From a checkpoint of a small transformer trained on Wikipedia: RMSNorm before each block.
Each number is 200 + 20 x the weight over the matrix's rms, rounded and kept within 0 to 999. Layers, rows and columns count from 0.

# up: layer 8 MLP up, 3072x768, rms 0.0719, rows 177-183, columns 0-95
# down: layer 8 MLP down (transposed), 3072x768, rms 0.074, rows 177-183, columns 0-95
up177,234,178,213,179,211,201,182,171,199,187,191,207,200,228,168,154,183,180,188,193,184,190,225,212,210,166,176,217,211,207,194,202,202,203,185,193,207,206,177,223,207,216,207,214,168,216,182,201,200,203,199,183,196,182,209,189,196,230,191,209,171,164,222,229,176,207,228,195,196,201,178,199,185,184,169,215,233,201,165,183,184,206,173,189,172,193,169,195,202,217,232,180,178,184,190,173
down177,187,215,194,190,204,195,207,229,193,201,231,181,187,203,221,160,201,184,183,165,193,218,215,180,225,179,231,206,203,202,174,180,205,179,238,212,190,212,179,205,220,179,221,206,191,200,196,164,224,266,211,229,172,166,198,217,201,205,164,208,181,176,212,196,203,196,226,209,168,202,170,200,206,197,223,212,224,190,203,204,183,217,203,194,190,192,194,204,182,176,219,190,174,213,196,223
up178,222,203,198,199,222,203,196,226,238,197,177,237,218,202,196,178,195,167,206,216,191,235,202,226,202,211,187,198,247,208,175,154,202,232,163,228,216,185,164,229,179,186,171,212,203,212,207,199,167,223,186,197,204,224,237,203,183,212,232,223,194,178,221,186,237,219,181,182,232,207,217,216,175,143,194,214,212,232,200,205,228,199,214,223,203,182,223,196,171,182,188,176,202,215,206,223
down178,240,194,177,214,212,219,202,213,220,247,237,204,202,186,202,208,179,194,224,244,189,203,205,184,199,181,187,209,208,213,204,193,210,190,239,209,220,208,213,251,190,216,178,181,198,217,191,204,222,201,155,195,190,201,258,181,230,196,200,212,184,198,196,198,228,242,214,213,194,217,173,160,175,179,224,197,206,214,210,182,196,188,168,171,178,193,186,205,203,187,197,168,208,226,175,176
up179,218,181,232,218,224,200,180,199,223,212,218,194,177,178,198,199,213,180,169,204,200,182,211,194,198,216,226,217,195,199,197,180,203,162,195,205,220,187,189,201,183,214,219,197,233,190,222,194,174,216,199,209,192,208,205,227,207,195,213,180,192,207,180,207,199,176,215,173,204,166,204,230,178,180,194,192,199,209,200,184,198,202,163,186,181,206,169,219,200,191,212,188,163,190,180,182
down179,178,168,162,186,219,171,157,191,198,221,192,197,187,180,179,174,220,237,165,188,207,185,192,185,196,182,176,187,191,187,202,225,200,170,165,244,212,220,176,201,173,201,202,233,195,216,199,170,233,191,203,197,156,188,182,206,204,178,195,183,184,228,201,213,168,194,213,230,237,208,227,200,188,188,213,199,180,182,175,196,181,222,186,196,206,209,200,222,179,180,192,215,182,229,215,211
up180,159,160,225,227,234,216,209,193,220,206,190,180,229,204,208,201,217,230,201,203,210,207,194,192,202,173,192,180,201,255,188,201,195,179,205,203,206,167,202,208,240,178,248,196,208,201,185,227,192,230,230,187,200,198,203,207,214,187,214,188,191,222,213,212,184,192,173,205,224,191,201,229,212,159,215,193,230,156,197,217,231,205,188,169,204,199,223,185,238,221,243,212,179,229,181,231
down180,192,187,198,199,206,241,160,200,226,210,192,172,200,197,178,190,224,201,184,213,202,203,196,197,185,183,231,207,197,212,163,188,179,232,237,188,174,164,205,201,202,230,226,214,195,167,180,220,186,192,185,229,204,228,207,168,225,182,181,170,166,214,220,182,209,180,214,213,228,177,186,160,193,225,188,180,202,189,172,199,226,185,237,206,184,207,146,221,211,229,196,227,181,195,214,191
up181,208,192,193,187,217,236,196,190,150,189,221,229,180,204,218,175,194,215,203,241,208,203,200,217,209,202,173,217,220,208,230,206,188,231,219,222,214,220,188,205,207,223,202,174,252,210,241,170,230,206,174,179,213,182,200,238,189,192,200,181,223,213,226,206,186,181,224,218,200,227,189,175,215,190,207,168,194,224,185,204,184,194,214,205,202,207,199,188,182,216,196,225,190,167,172,204
down181,186,226,217,216,213,190,242,187,218,214,221,218,240,235,240,189,223,198,203,244,185,187,232,163,211,184,195,229,207,199,209,185,212,178,236,172,190,192,214,270,210,191,203,199,203,219,235,198,214,177,154,201,181,200,207,160,223,169,181,216,190,191,202,200,216,194,188,204,222,235,157,210,226,223,162,181,211,212,202,176,239,190,202,181,221,194,204,190,221,216,230,164,193,231,182,210
up182,200,250,200,200,182,186,176,208,201,210,214,190,218,181,221,200,209,185,197,204,218,193,198,182,202,190,167,223,201,208,191,204,210,178,211,207,192,175,211,184,207,197,226,267,195,213,190,211,223,205,206,228,193,221,191,189,186,214,226,209,233,197,199,184,181,198,208,185,171,190,164,192,177,192,181,201,193,206,205,184,203,186,215,240,227,191,188,211,201,189,201,237,207,200,222,174
down182,173,206,226,207,213,175,189,155,189,195,190,187,247,184,214,215,201,244,168,179,203,175,192,232,190,209,186,176,161,159,182,200,202,197,198,234,187,229,187,215,202,178,158,196,250,230,190,207,196,175,189,234,184,177,161,227,192,214,182,208,197,184,210,209,192,218,194,198,203,173,197,215,246,228,191,187,188,201,217,200,208,244,233,189,236,236,139,173,202,201,193,193,200,215,223,212
up183,209,235,196,176,225,206,213,213,191,183,195,163,199,169,196,207,214,180,187,209,197,169,196,198,207,187,203,216,249,192,194,198,164,197,179,203,191,208,194,150,183,196,199,204,205,214,191,189,230,174,210,222,179,187,171,219,211,215,211,187,219,183,184,193,166,197,242,212,206,143,191,202,175,208,196,191,188,181,182,207,197,221,190,208,227,202,197,197,196,198,212,223,214,219,214,188
down183,195,185,178,199,184,186,168,234,175,204,242,169,195,176,189,251,192,148,208,225,200,206,179,202,171,222,186,196,259,177,207,192,196,192,182,195,174,190,217,221,199,216,206,220,235,202,203,188,179,196,235,233,196,155,248,207,211,160,180,207,213,181,188,177,211,200,166,226,197,164,203,194,173,192,199,166,183,150,237,213,188,176,201,209,167,196,199,202,213,183,190,207,199,192,221,222